From a checkpoint of a small transformer trained on Wikipedia: 244M tokens.
Each number is 200 + 40 x the weight over its row's rms, rounded and kept within 0 to 999. Layers, rows and columns count from 0. The size before them is the row's rms in percent of the matrix's.

# layer 3 MLP gate, 384x192, rms 0.16, rows 159-183, columns 96-191
113,186,123,257,207,264,212,209,241,237,266,248,167,272,197,195,190,113,174,153,226,215,226,228,271,281,235,205,200,153,196,219,170,202,246,234,223,122,215,152,266,155,220,243,167,145,208,205,203,184,196,218,242,222,193,228,241,244,123,94,253,250,189,209,227,283,234,147,183,212,178,247,275,201,267,170,175,191,249,234,175,214,237,194,176,249,160,214,209,205,159,130,188,171,217,185,242
098,185,276,209,208,159,237,176,126,205,165,179,191,190,247,196,176,207,225,223,204,192,232,224,223,184,164,181,189,240,223,193,216,238,147,322,178,216,233,199,168,203,206,215,238,174,271,221,209,156,193,191,268,228,212,256,137,199,77,126,244,239,192,167,175,210,211,135,147,255,256,233,261,142,201,202,210,119,170,116,193,271,230,284,230,129,186,159,224,205,217,139,201,166,208,183,204
098,180,190,212,232,211,211,271,240,199,264,234,250,230,232,276,171,178,181,253,228,206,255,232,168,195,172,180,138,127,208,155,239,251,217,248,202,200,251,206,259,173,167,305,229,229,123,157,172,269,194,163,182,187,168,156,98,179,268,233,220,246,203,250,246,186,218,221,152,244,198,167,234,260,180,208,186,230,145,170,201,267,162,183,236,193,192,197,209,188,255,156,160,161,215,104,173
102,230,176,237,180,253,211,236,165,177,222,233,245,163,168,202,151,162,254,203,282,116,176,180,199,183,190,161,219,186,234,167,139,193,236,160,182,207,176,230,188,131,170,245,213,209,199,147,199,183,235,243,272,192,211,233,213,301,232,209,201,177,177,190,255,183,273,165,171,245,191,193,190,172,207,223,120,217,158,295,199,178,204,254,233,154,194,212,202,168,195,207,180,209,285,258,245
090,197,286,267,176,199,179,139,184,240,234,228,272,213,171,259,187,179,217,197,292,180,189,141,254,215,165,268,154,265,225,150,235,155,222,247,230,149,192,194,225,216,156,174,212,205,134,204,244,224,226,171,225,126,134,202,168,295,157,210,165,141,199,215,202,203,190,207,232,189,231,214,200,196,213,219,225,199,204,128,192,206,199,193,224,186,183,192,171,90,285,135,244,208,196,204,210
107,233,161,232,124,214,198,204,246,196,173,246,165,237,205,121,208,205,219,186,242,203,140,193,268,197,179,185,154,231,223,176,175,213,179,217,149,172,175,160,183,205,221,223,234,176,189,220,324,143,236,167,173,201,188,262,222,126,188,195,259,160,150,199,216,214,175,206,209,165,102,186,131,201,219,215,221,193,287,191,146,198,267,193,239,217,203,137,235,174,258,191,210,234,201,284,183
101,184,188,248,175,182,250,181,245,172,206,244,161,185,215,126,213,269,171,147,244,191,202,193,223,174,231,220,225,238,179,169,282,220,204,129,279,216,196,198,221,247,191,173,136,176,177,133,245,233,220,170,230,213,280,239,177,156,168,245,195,140,159,172,211,146,154,235,141,194,200,161,151,207,277,250,93,171,278,240,133,272,172,116,191,196,223,180,209,171,237,222,182,268,198,177,233
094,219,279,81,201,156,197,226,181,157,151,248,241,221,183,218,187,158,165,196,198,191,153,192,212,267,140,185,181,228,206,218,195,166,219,196,201,139,209,124,221,213,182,239,203,225,261,162,199,236,233,216,190,134,202,154,195,206,148,217,154,218,165,194,193,166,139,153,175,184,236,173,162,189,220,180,215,185,188,186,265,208,232,275,191,179,190,226,190,142,210,154,206,149,203,97,185
104,156,223,160,187,122,202,202,217,206,125,185,214,164,255,221,126,241,189,214,199,197,185,216,249,263,224,154,177,234,222,147,239,155,210,254,211,224,223,286,163,172,222,151,212,172,197,302,223,273,211,215,220,201,175,203,221,234,136,245,191,212,226,174,222,220,295,153,205,235,256,234,237,204,259,193,257,215,201,218,187,184,219,157,264,167,99,208,207,170,215,207,191,230,179,196,202
109,261,254,218,202,209,206,206,155,196,194,239,260,172,166,194,192,260,250,126,127,217,171,209,189,208,185,247,159,227,268,151,186,190,277,215,181,214,222,272,250,235,229,235,145,208,149,192,169,224,199,208,167,245,261,189,192,299,228,194,177,199,149,188,138,127,229,250,155,234,122,179,148,248,239,217,206,253,181,219,167,166,290,200,205,158,216,228,250,229,172,184,208,207,197,178,169
101,180,187,218,167,165,231,273,229,134,225,213,177,246,244,201,220,199,170,251,263,160,216,182,155,224,205,132,137,164,215,125,169,182,227,218,290,263,191,201,200,148,221,225,212,144,224,268,221,272,146,242,169,210,239,158,173,197,285,224,216,160,200,238,244,177,175,151,233,242,135,165,277,255,236,226,166,227,165,124,173,208,164,225,232,173,119,152,206,119,245,170,164,204,218,256,211
101,202,169,170,192,207,194,184,174,190,174,105,176,199,225,185,218,286,219,140,165,219,131,190,208,200,154,182,216,161,238,223,203,192,131,223,204,234,234,216,206,140,163,208,151,207,199,246,166,186,245,197,138,170,216,202,182,157,148,118,201,168,157,285,187,194,135,206,217,141,197,235,195,147,192,201,161,253,123,279,209,219,270,250,127,154,241,229,179,206,198,140,182,206,201,195,246
097,183,184,193,199,194,180,137,150,212,236,213,163,245,231,111,223,189,256,177,207,243,180,200,251,161,164,172,224,186,244,164,204,214,214,171,237,209,127,185,186,140,210,196,255,188,180,186,231,150,214,203,237,230,218,194,325,193,255,204,240,215,286,192,197,234,279,247,177,175,197,226,143,222,221,199,189,192,221,198,147,229,189,153,230,210,264,170,177,163,180,168,184,187,248,161,223
082,200,175,230,193,196,248,192,160,221,200,135,246,146,209,193,195,212,215,176,143,129,181,211,157,219,213,203,168,220,176,207,237,138,166,127,167,166,137,179,256,199,194,228,176,148,191,243,280,247,172,234,215,153,176,138,218,158,231,214,159,199,158,232,251,231,181,183,259,299,220,184,213,192,243,246,237,207,200,148,211,235,235,211,272,225,217,234,239,211,189,191,203,252,181,128,151
100,203,214,184,171,215,285,180,172,136,251,185,196,175,197,166,262,125,210,202,235,236,180,180,183,186,184,165,209,142,225,181,168,234,215,193,162,262,145,272,296,150,176,226,169,194,137,190,197,131,179,139,154,187,251,141,233,166,222,273,207,295,269,245,191,170,221,183,189,177,223,143,233,180,156,209,180,212,234,252,222,203,182,175,206,120,159,194,211,126,159,246,122,179,194,188,198
112,184,154,206,179,265,191,249,167,207,203,210,231,210,264,107,175,245,258,233,192,203,205,136,222,221,171,168,161,134,256,134,219,214,199,203,169,185,177,201,207,187,119,232,192,213,211,217,249,228,262,193,318,218,284,241,263,268,171,189,242,284,202,173,301,252,230,150,217,221,241,247,209,223,201,134,225,194,208,209,205,206,179,211,245,215,273,199,160,183,183,145,187,175,231,211,206
100,213,207,252,141,237,141,193,190,265,207,173,213,205,232,197,205,230,209,185,230,247,112,181,214,221,228,280,225,161,209,161,265,234,231,145,159,259,171,221,198,214,199,244,181,217,167,185,198,248,288,118,171,132,167,203,239,279,191,227,209,229,219,202,216,174,251,214,154,215,273,191,238,165,186,258,179,190,202,188,245,212,211,170,166,179,243,185,171,208,204,217,262,220,148,209,269
109,187,196,254,118,231,182,192,180,185,282,235,229,216,245,167,259,227,167,230,206,202,227,168,174,182,176,163,157,182,134,203,200,164,157,204,187,190,233,193,82,238,278,300,231,204,186,209,162,147,221,229,230,210,191,213,216,271,162,236,238,135,214,234,162,147,135,209,265,179,206,216,141,244,211,275,133,197,202,162,186,156,258,158,215,211,205,146,246,213,169,196,227,295,109,176,149
087,189,188,210,193,135,252,220,158,153,263,159,250,143,270,294,218,178,176,227,139,200,173,98,150,258,155,141,203,247,169,181,210,195,188,152,175,213,245,221,167,232,257,175,267,198,175,148,209,243,153,198,265,171,230,165,293,144,209,287,201,167,210,159,242,200,146,203,250,198,184,227,250,233,135,216,186,176,216,175,176,199,146,233,170,190,183,195,254,235,231,141,232,256,179,244,232
112,197,242,192,211,200,197,183,177,163,207,152,244,230,163,175,279,212,223,165,211,163,249,244,211,246,140,190,167,168,236,255,229,162,197,224,187,260,249,186,191,207,202,195,189,192,207,255,172,205,158,121,208,277,170,238,194,224,197,108,163,222,186,217,203,229,140,149,226,166,217,162,153,200,172,145,203,160,221,185,112,221,166,224,221,195,250,174,167,216,216,147,205,183,160,175,260
097,181,188,164,162,209,235,223,176,263,134,178,170,200,182,284,144,229,212,176,247,220,149,154,220,239,165,135,201,203,291,191,105,154,185,250,202,238,246,174,198,122,222,212,210,205,158,300,243,136,177,177,176,229,185,241,207,231,212,163,149,215,231,166,242,261,213,179,158,254,128,149,187,221,182,191,240,184,227,231,219,180,231,235,151,220,202,235,221,213,151,262,218,248,280,197,233
105,194,177,212,183,178,178,157,216,211,195,206,242,223,221,162,209,189,170,220,139,183,227,222,277,211,154,202,232,166,192,236,227,165,202,277,217,200,235,254,206,198,259,184,223,161,185,222,201,215,164,101,164,199,216,115,125,245,170,178,191,170,222,245,220,155,213,143,229,178,217,150,152,231,226,198,209,284,124,210,220,150,225,184,152,175,224,209,204,191,134,137,200,195,215,192,235
105,211,243,227,161,173,191,133,244,177,164,231,161,234,202,228,202,147,192,201,115,205,239,206,224,158,208,155,202,129,196,157,261,211,248,166,253,206,181,207,143,241,268,215,172,203,258,242,136,202,225,196,229,190,172,187,244,257,202,211,274,117,153,181,192,264,148,91,157,198,226,214,235,196,200,249,189,208,239,202,215,204,199,216,232,118,106,171,199,165,279,170,160,170,267,224,245
095,262,219,253,259,153,149,151,261,121,198,252,179,184,227,163,255,178,194,89,215,168,224,216,234,259,197,205,193,182,203,187,145,169,178,236,135,208,135,209,145,177,186,269,226,197,207,176,192,221,228,268,267,216,235,247,209,242,159,290,258,168,231,218,291,278,112,167,165,249,272,228,183,120,168,218,206,178,149,164,216,187,157,171,169,214,217,238,208,226,184,228,132,255,225,187,167
085,175,244,112,184,194,125,213,250,261,174,188,184,166,234,191,176,262,193,188,132,158,248,223,198,196,225,198,163,272,193,242,261,133,217,166,184,149,161,160,218,171,248,209,195,262,141,204,176,122,212,190,155,235,242,170,156,209,221,114,204,198,268,299,224,168,153,202,237,247,125,184,196,273,234,120,214,256,267,230,239,279,107,185,239,288,223,162,139,198,199,170,234,148,225,214,124
# layer 3 MLP up, 384x192, rms 0.155, rows 159-182, columns 96-191
104,195,244,217,244,191,169,195,223,146,225,198,128,147,269,243,245,256,94,180,169,196,181,235,241,227,158,171,152,172,198,122,229,196,171,216,212,229,186,282,110,226,241,244,170,220,192,203,215,232,195,181,174,154,276,268,186,170,189,145,118,293,246,205,187,209,219,184,177,206,210,208,274,185,256,283,193,182,259,171,214,175,224,127,169,284,218,220,195,210,192,197,157,233,172,184,245
101,200,184,170,188,92,138,210,138,233,219,194,209,200,205,233,209,212,206,199,203,206,256,222,138,169,261,182,148,185,228,183,170,223,184,286,276,179,218,238,130,171,237,237,193,150,266,213,140,192,277,177,215,280,165,215,189,260,167,159,239,222,162,164,238,174,179,248,212,224,296,145,264,199,182,209,212,153,164,135,167,276,278,196,249,201,221,179,215,240,156,164,149,135,203,180,209
097,170,125,151,191,177,182,108,209,206,150,203,261,216,171,217,240,221,159,181,155,178,126,202,214,143,205,230,203,194,166,219,255,184,180,159,265,143,118,188,159,213,192,180,168,151,174,177,211,225,189,227,208,138,211,219,215,149,185,194,235,217,216,124,212,173,217,238,173,207,288,212,174,207,204,202,163,198,188,124,196,161,228,213,254,212,167,225,191,196,229,209,261,260,130,173,96
099,206,265,189,188,160,211,133,98,137,256,205,222,261,188,224,217,231,215,202,237,200,166,165,121,210,311,166,213,190,170,288,146,241,234,191,191,214,208,260,188,232,175,229,181,177,186,177,214,189,232,227,197,219,255,232,177,165,226,96,208,201,177,204,228,141,198,283,148,244,160,162,136,177,231,202,244,239,250,187,254,158,256,210,159,247,222,224,223,211,74,187,118,197,183,243,248
091,216,212,167,149,214,114,190,205,200,166,214,258,198,220,174,179,146,203,254,202,220,272,144,208,245,211,197,207,245,172,220,227,179,124,145,193,205,174,185,253,186,192,229,244,213,194,183,301,166,176,202,149,164,195,184,248,219,203,209,208,244,172,224,236,224,228,202,166,251,192,163,228,207,253,152,118,194,257,168,148,188,184,146,162,226,220,196,168,142,224,236,299,109,253,176,178
106,217,214,143,155,208,178,201,130,219,198,231,170,186,246,199,249,182,194,117,241,165,109,148,209,196,257,226,221,207,227,208,255,228,147,200,207,130,245,188,219,236,219,136,213,194,180,160,263,206,239,238,203,222,259,164,261,156,209,247,215,153,167,174,161,174,138,208,191,179,201,161,88,195,217,181,88,240,282,179,237,179,160,190,226,249,184,126,162,140,171,206,284,266,162,140,211
095,197,182,151,156,199,154,215,205,206,211,160,155,232,254,163,179,244,232,191,203,214,169,207,149,221,174,171,166,141,163,209,207,153,207,224,232,229,242,167,171,274,131,228,159,185,217,195,183,166,188,214,259,182,218,174,185,188,198,140,144,281,139,173,208,142,246,206,166,223,233,183,108,185,201,140,135,165,212,198,156,206,161,248,175,153,208,228,189,142,170,242,272,155,188,243,148
094,208,204,224,182,197,100,240,198,156,135,204,179,272,289,127,197,192,133,175,190,209,243,225,145,155,225,215,161,213,239,197,202,229,208,217,181,212,157,247,282,171,202,192,194,221,181,213,229,190,285,117,164,166,206,227,178,259,218,257,223,243,132,140,199,159,158,215,247,236,187,259,160,163,182,255,175,199,206,283,254,221,175,226,260,204,148,232,241,130,136,250,141,156,215,173,230
104,323,207,203,280,245,233,231,182,187,159,226,264,177,182,198,147,200,213,214,230,225,237,213,178,275,257,201,199,177,168,191,169,275,284,224,189,220,174,184,190,247,241,221,119,189,194,217,207,242,312,215,163,152,208,240,240,196,167,189,179,228,205,188,211,201,239,144,196,188,203,173,128,210,214,110,201,199,149,186,169,237,187,192,216,146,210,214,191,228,245,170,153,194,178,187,94
108,115,117,230,185,203,179,228,197,196,186,211,205,159,107,147,271,154,185,235,175,212,235,217,215,210,185,254,190,123,167,248,234,206,211,223,224,212,261,155,222,187,208,287,163,205,223,265,264,162,172,160,202,206,229,227,228,143,224,150,157,161,175,159,194,200,221,232,149,253,194,212,210,192,185,200,207,217,214,259,212,191,210,176,223,162,151,225,187,151,256,206,200,223,164,246,229
094,224,248,177,187,232,248,282,269,181,234,140,262,174,187,236,200,199,208,169,193,212,151,188,148,95,162,221,235,232,200,241,258,155,169,108,127,252,190,149,239,262,215,162,167,138,174,122,169,185,236,193,217,147,162,170,186,171,161,165,134,180,141,112,189,255,189,269,193,240,123,240,172,204,202,196,163,195,135,220,215,167,251,208,220,138,253,148,176,212,213,206,182,169,289,140,220
095,166,186,150,261,213,192,181,149,219,130,174,205,212,267,226,190,140,199,187,219,241,123,141,96,194,203,183,217,203,170,253,241,147,188,192,156,166,213,162,164,236,236,135,164,193,257,200,217,152,232,216,259,257,176,286,215,156,222,204,195,157,192,237,177,161,188,258,193,177,185,119,196,225,191,197,146,178,267,163,222,259,198,192,240,183,191,57,179,174,161,198,145,247,149,230,165
090,245,200,217,203,207,194,148,126,187,206,235,203,146,246,196,214,197,171,128,206,237,195,193,213,280,192,183,248,212,212,184,231,217,234,184,227,72,191,198,159,212,221,210,211,228,261,188,145,203,161,272,158,240,186,228,224,194,196,242,192,241,276,98,227,171,216,184,196,175,202,268,212,214,215,188,160,244,211,225,122,251,189,204,173,148,237,187,205,195,156,295,215,208,177,154,266
096,159,205,146,239,232,143,192,183,216,161,258,317,155,130,247,196,229,154,222,228,187,207,178,176,86,195,184,169,212,172,124,157,157,225,185,251,247,238,231,206,166,168,204,195,193,137,230,157,188,183,245,112,207,196,248,151,180,157,163,217,209,271,105,183,229,191,211,170,212,161,186,199,222,151,234,188,224,276,288,188,160,237,238,160,218,183,235,151,198,247,195,168,164,247,217,174
101,158,164,172,315,225,215,172,145,173,187,139,271,211,222,202,209,267,211,172,198,137,220,193,136,229,149,180,221,228,118,189,188,156,161,196,148,155,224,118,235,220,189,215,239,183,254,181,89,162,216,271,157,174,187,217,206,223,211,176,239,231,166,196,162,181,204,226,270,230,116,155,183,209,242,215,227,192,163,205,191,190,158,163,256,157,190,173,182,246,293,280,141,226,160,210,180
120,236,169,304,207,183,156,209,197,293,176,242,237,179,196,210,232,192,164,212,131,228,282,201,132,161,157,226,210,156,186,175,142,208,153,258,207,196,190,162,221,142,219,147,253,167,126,212,102,168,189,249,176,207,289,205,195,164,172,226,222,184,216,220,163,241,197,206,176,190,185,173,172,144,285,189,202,157,183,209,187,266,231,220,271,200,205,219,204,228,210,217,238,206,203,271,184
102,202,153,170,184,147,195,226,154,181,221,230,196,164,182,242,253,171,261,170,209,211,244,163,266,173,250,170,198,202,178,194,197,94,143,323,202,172,185,224,128,209,183,275,260,237,188,228,192,170,222,263,202,231,214,141,281,211,213,178,171,240,199,204,188,200,125,235,179,167,169,185,198,215,217,255,170,166,246,187,206,225,166,210,198,115,151,195,168,230,208,260,237,174,201,210,240
105,241,213,176,234,175,172,191,177,209,106,223,134,275,223,165,150,191,232,241,161,249,225,177,146,188,188,104,178,232,208,136,248,198,186,213,189,219,255,153,253,174,259,164,179,203,148,182,151,169,210,190,193,184,215,136,188,188,217,246,216,225,191,223,257,238,167,231,233,209,212,217,237,123,200,196,230,191,130,305,186,239,147,174,207,192,182,212,192,213,203,207,202,150,144,208,237
083,142,151,252,181,116,261,295,233,145,173,230,152,194,240,114,205,192,178,151,256,155,156,213,196,199,238,153,153,218,215,196,175,202,215,230,265,202,208,186,230,164,227,152,207,151,225,198,239,152,179,139,189,235,180,218,301,223,198,209,162,177,226,141,102,224,281,243,141,135,130,254,210,180,201,205,198,134,170,243,207,257,216,177,184,264,199,221,133,142,201,158,191,212,209,147,150
110,135,269,151,248,178,220,247,177,179,161,185,255,211,173,170,178,235,149,248,238,239,235,236,226,125,186,236,186,183,157,159,117,237,167,159,236,155,207,296,246,185,183,172,248,212,227,184,189,230,186,185,228,135,162,130,248,224,205,219,226,215,209,128,234,116,156,165,188,229,333,185,231,118,201,214,260,202,228,189,165,181,175,150,210,218,145,185,239,269,233,198,196,292,183,232,195
101,267,200,174,254,203,169,193,159,228,214,235,251,185,200,200,123,174,267,209,172,223,202,205,217,222,151,205,107,206,278,195,142,208,181,209,274,246,203,224,227,165,187,141,124,188,186,211,223,191,238,189,188,156,239,232,291,149,188,157,229,261,225,182,254,140,186,194,174,242,227,173,252,101,148,194,214,183,175,161,188,198,210,187,250,210,202,132,229,266,195,188,251,182,215,243,164
105,277,182,207,256,153,270,157,181,287,207,225,203,203,134,227,194,227,219,143,244,226,117,259,223,224,230,187,201,168,237,242,264,154,202,230,271,187,270,199,195,188,240,142,229,108,197,192,194,202,248,153,144,189,215,155,155,287,240,194,202,164,197,181,205,204,255,201,228,232,245,139,183,131,198,236,172,210,108,191,191,184,176,287,181,165,226,183,207,239,209,215,201,248,173,205,165
100,179,223,91,211,266,211,181,269,196,133,168,181,154,229,196,202,243,136,229,269,174,158,214,160,211,157,215,183,189,259,170,165,176,215,131,206,225,157,148,229,176,235,213,157,216,196,139,233,177,145,234,238,211,143,180,142,168,209,202,170,263,198,158,260,198,198,212,223,227,216,203,216,212,174,239,231,219,204,249,196,173,173,163,193,291,167,265,201,243,282,169,166,212,213,259,189
097,152,274,237,154,228,235,179,166,261,211,244,125,207,199,196,178,254,120,224,197,212,148,229,184,168,167,187,160,229,228,282,179,161,172,210,184,228,307,247,173,218,232,217,197,197,281,198,164,224,153,136,177,200,209,188,198,281,193,203,204,171,209,217,199,156,169,180,233,203,177,128,135,184,270,285,193,182,140,199,199,205,194,213,236,164,190,172,202,175,177,270,129,176,210,214,197
# layer 3 MLP down (transposed), 384x192, rms 0.142, rows 159-182, columns 96-191
108,193,199,160,183,75,256,283,206,190,107,244,229,228,176,233,225,152,200,198,200,196,220,196,233,167,243,278,215,227,205,113,247,252,264,241,92,272,206,162,148,192,215,229,192,184,192,164,194,275,193,179,122,159,103,182,179,214,222,218,164,257,224,268,172,150,207,156,253,197,205,210,231,208,184,249,140,264,183,233,175,200,240,245,242,144,186,160,177,259,202,169,202,180,181,194,207
104,157,244,208,212,193,152,186,193,185,239,139,166,178,187,242,138,261,243,185,225,154,214,175,174,314,215,240,181,189,221,254,195,218,224,192,190,206,213,194,227,240,189,249,168,199,223,129,144,166,203,231,256,162,198,186,202,123,222,180,179,178,269,159,157,206,166,199,246,251,196,216,208,186,213,166,198,227,252,183,163,217,260,266,198,125,176,183,221,167,172,236,206,245,163,214,319
103,192,236,196,218,181,196,242,239,207,215,244,177,221,187,198,170,143,171,216,160,235,157,208,205,204,238,218,238,179,226,183,168,277,235,168,163,224,267,221,154,144,283,210,106,188,151,203,203,158,240,263,240,248,214,263,161,217,167,158,251,166,240,154,124,167,212,193,169,262,198,241,206,129,179,228,250,304,179,163,240,246,232,197,138,115,139,202,138,239,128,201,230,231,230,209,244
102,159,201,147,147,193,129,243,209,153,160,231,147,236,168,205,218,298,150,214,206,204,198,205,238,138,192,167,172,179,194,260,175,136,260,200,200,152,171,176,53,187,252,230,238,234,169,261,128,159,207,228,253,252,188,218,197,189,146,207,263,225,228,220,226,242,180,190,135,190,245,161,190,215,317,177,169,152,202,188,205,245,185,204,240,167,258,180,217,191,185,203,211,255,194,150,276
096,177,170,164,300,217,148,213,237,234,172,197,168,241,214,147,174,167,207,152,181,254,152,239,248,205,293,184,241,194,204,238,188,249,269,185,201,239,115,202,197,201,244,186,221,242,168,160,164,184,208,210,215,206,226,234,179,192,156,209,200,165,179,174,233,231,271,190,248,179,175,182,207,171,182,197,124,198,229,199,204,192,206,189,260,189,145,184,210,245,141,204,193,264,232,171,252
105,137,169,211,204,188,220,251,242,159,209,174,231,161,225,192,186,162,273,169,174,189,248,278,241,207,127,205,181,146,195,234,219,185,176,160,117,129,195,122,237,269,214,151,168,215,196,182,192,222,192,145,248,264,257,153,168,209,186,145,122,189,205,247,213,267,198,137,130,217,191,273,183,176,263,216,186,178,211,208,167,171,182,236,236,166,159,294,226,147,162,245,143,184,230,169,186
100,218,269,177,242,185,236,180,160,147,233,195,207,248,203,221,230,183,245,164,237,194,200,135,242,189,171,261,215,287,242,164,154,237,205,190,215,187,160,245,146,152,177,236,251,223,163,136,162,138,192,162,189,104,210,232,238,218,198,198,228,208,192,192,198,197,230,231,212,234,230,211,275,201,165,220,219,187,202,255,170,126,218,192,137,148,139,165,121,139,178,156,206,254,241,150,208
099,191,243,233,182,158,168,186,163,218,185,193,213,253,215,173,216,191,230,175,248,301,202,213,142,249,190,194,230,233,232,206,308,224,139,197,209,202,121,187,179,257,191,168,188,144,145,259,315,136,253,189,195,158,199,118,219,182,188,201,208,243,211,217,144,224,220,144,175,144,198,228,189,175,174,222,154,222,257,205,172,152,162,155,233,231,238,199,187,223,185,226,210,173,206,112,257
104,212,181,215,204,129,217,190,217,196,205,140,215,214,213,243,193,193,185,137,228,157,190,222,301,208,156,183,176,180,171,215,171,180,176,256,208,204,174,168,133,195,129,242,237,162,172,162,151,118,267,136,214,164,199,151,231,221,71,274,201,154,193,129,215,179,198,92,205,254,255,237,231,192,217,198,239,241,205,278,99,185,238,239,173,140,115,197,174,159,246,227,191,238,187,126,200
100,181,144,254,194,199,131,160,145,247,163,101,164,209,209,270,176,200,191,188,209,225,156,253,159,177,230,183,168,242,199,227,220,126,218,192,150,294,186,272,200,196,196,156,253,244,162,147,175,127,244,224,226,279,189,234,221,205,266,146,188,176,212,189,205,203,192,198,228,217,188,205,158,189,196,191,213,203,224,197,194,192,156,226,177,203,266,161,194,207,231,210,225,155,205,228,158
085,253,128,224,226,239,109,104,159,275,161,147,227,262,184,185,206,155,229,151,172,202,142,215,249,222,165,186,202,214,213,298,181,196,196,230,207,271,208,157,184,172,210,151,228,165,121,221,151,162,200,147,167,250,181,169,178,197,293,101,232,202,247,169,76,164,281,178,216,220,158,224,190,193,242,210,224,165,147,194,172,193,208,207,226,244,175,243,161,253,214,281,221,209,173,210,233
106,213,134,209,226,215,168,189,183,129,192,212,261,243,222,141,171,227,222,206,162,222,132,199,202,220,154,240,200,191,253,225,220,247,252,194,220,175,248,264,141,202,169,215,172,166,181,165,219,259,122,207,186,119,203,252,162,238,245,239,192,178,216,244,204,193,211,237,280,246,263,153,284,206,208,239,173,189,271,195,296,153,167,228,240,196,161,169,214,199,281,280,208,184,191,210,252
087,149,154,214,110,185,261,243,216,202,204,150,223,205,161,206,250,173,228,230,173,215,135,205,253,286,160,216,154,174,200,242,252,167,174,270,191,308,255,219,172,226,182,243,132,224,183,200,214,276,179,197,215,180,218,209,181,266,142,256,170,171,184,232,191,170,140,278,218,184,171,219,179,217,150,208,140,152,121,185,261,184,210,204,175,220,208,227,210,150,216,141,250,197,239,232,162
085,255,172,211,164,244,183,156,237,268,138,189,204,156,228,244,201,205,254,236,218,128,146,222,132,158,178,232,157,152,177,200,243,193,126,193,119,184,174,248,221,193,239,182,179,241,246,180,187,246,186,184,144,232,213,237,157,181,222,194,146,219,229,234,185,222,254,248,152,191,189,244,152,228,217,217,155,169,198,77,245,179,201,157,186,218,260,232,219,177,114,244,229,254,175,234,211
105,243,172,228,188,151,244,214,181,217,236,145,220,195,153,186,274,165,164,217,123,331,202,231,199,191,224,242,267,222,202,217,181,141,177,296,172,242,242,214,209,229,193,192,211,259,162,153,340,219,131,245,222,266,216,204,228,190,204,219,224,145,187,239,231,244,134,143,253,142,177,195,203,200,192,181,147,207,280,192,162,229,194,219,175,219,187,105,163,170,154,247,203,151,238,255,234
119,219,211,191,203,233,76,191,234,216,172,237,123,160,249,155,134,170,196,168,190,224,233,180,226,234,176,246,183,200,132,179,177,144,170,149,254,198,125,143,152,157,226,218,175,259,133,207,153,223,223,235,259,174,150,230,167,211,231,202,191,178,176,157,110,215,196,226,221,162,119,146,186,180,124,286,175,185,243,156,228,151,219,239,152,236,172,260,173,215,252,242,173,238,201,287,218
101,200,252,258,183,164,219,163,183,175,213,144,213,193,173,180,134,164,172,238,153,198,236,304,223,286,171,165,195,254,258,187,196,189,268,257,185,201,222,243,241,185,208,195,182,173,173,275,175,137,152,178,201,191,198,169,168,225,136,180,248,190,234,189,211,204,158,186,198,167,108,159,250,166,189,161,184,213,180,187,228,177,182,153,295,236,222,219,241,232,185,225,190,218,236,218,201
100,225,185,159,209,163,220,226,155,209,155,143,206,215,176,208,172,197,122,139,176,214,162,244,174,269,237,259,191,180,199,229,239,209,240,194,116,159,207,208,160,147,215,176,202,168,263,238,250,223,216,244,204,163,255,193,183,217,193,162,167,214,164,217,103,211,171,156,189,183,225,265,254,269,279,125,169,204,232,205,168,253,197,225,248,178,173,199,192,282,121,243,287,117,268,150,195
081,248,231,237,199,272,170,85,235,224,209,242,192,271,143,196,118,236,162,231,250,239,184,271,249,224,297,183,224,137,204,204,272,111,241,233,161,154,196,210,191,283,216,191,215,133,227,246,227,170,188,185,182,186,223,176,138,197,260,124,148,197,235,192,208,221,193,188,164,194,248,173,206,214,223,208,210,116,217,187,174,249,237,115,206,217,137,175,169,208,155,225,220,202,194,222,204
104,190,176,201,160,229,252,250,137,233,181,193,249,146,212,217,182,193,173,138,258,218,191,207,198,272,187,204,145,225,136,229,229,147,63,207,159,204,214,187,260,211,200,91,243,242,285,174,227,266,266,256,235,215,173,165,154,243,253,142,158,206,218,194,225,238,167,257,173,142,259,222,214,277,180,214,237,210,172,207,177,226,195,198,267,127,182,196,233,178,154,157,196,161,158,184,209
097,167,203,234,172,236,181,138,224,227,133,195,148,186,218,278,217,209,184,275,251,239,227,239,219,176,207,186,230,232,216,157,183,188,216,202,267,211,174,217,201,135,212,278,307,200,191,214,259,263,159,196,201,178,193,273,310,241,195,208,199,198,117,201,232,163,247,224,173,201,194,119,183,281,220,220,171,184,229,166,280,194,180,174,255,263,288,192,207,122,120,218,135,215,139,194,233
105,152,213,197,151,297,181,165,212,227,286,244,162,128,187,209,245,130,216,183,172,162,241,254,188,268,145,168,168,212,116,174,192,226,77,243,211,121,228,179,199,251,219,226,192,226,190,191,207,145,198,151,251,180,201,143,226,174,192,230,140,180,186,202,199,212,212,177,260,177,273,194,210,206,217,206,182,192,200,202,218,125,270,254,226,177,158,188,195,160,237,246,182,220,250,271,159
102,192,227,210,210,144,219,200,192,110,252,219,257,194,209,254,264,209,227,179,232,172,250,257,176,186,175,203,217,217,197,205,210,256,225,246,215,203,142,236,163,188,178,238,180,188,162,160,160,216,206,211,257,183,222,127,224,126,211,206,266,287,217,134,263,121,220,182,228,188,189,268,165,184,252,195,134,209,241,219,204,191,213,228,209,129,135,180,223,169,224,245,192,196,106,202,217
103,197,233,154,260,240,248,235,181,239,156,145,164,213,207,218,176,200,247,250,209,170,198,186,138,150,166,194,158,170,212,206,128,250,242,212,187,213,239,145,229,266,249,238,258,217,218,193,253,181,233,148,204,213,216,180,208,156,251,142,162,196,268,214,126,190,289,137,205,209,239,195,187,195,279,148,213,220,232,227,144,235,211,151,198,233,186,229,219,186,205,208,263,204,208,170,195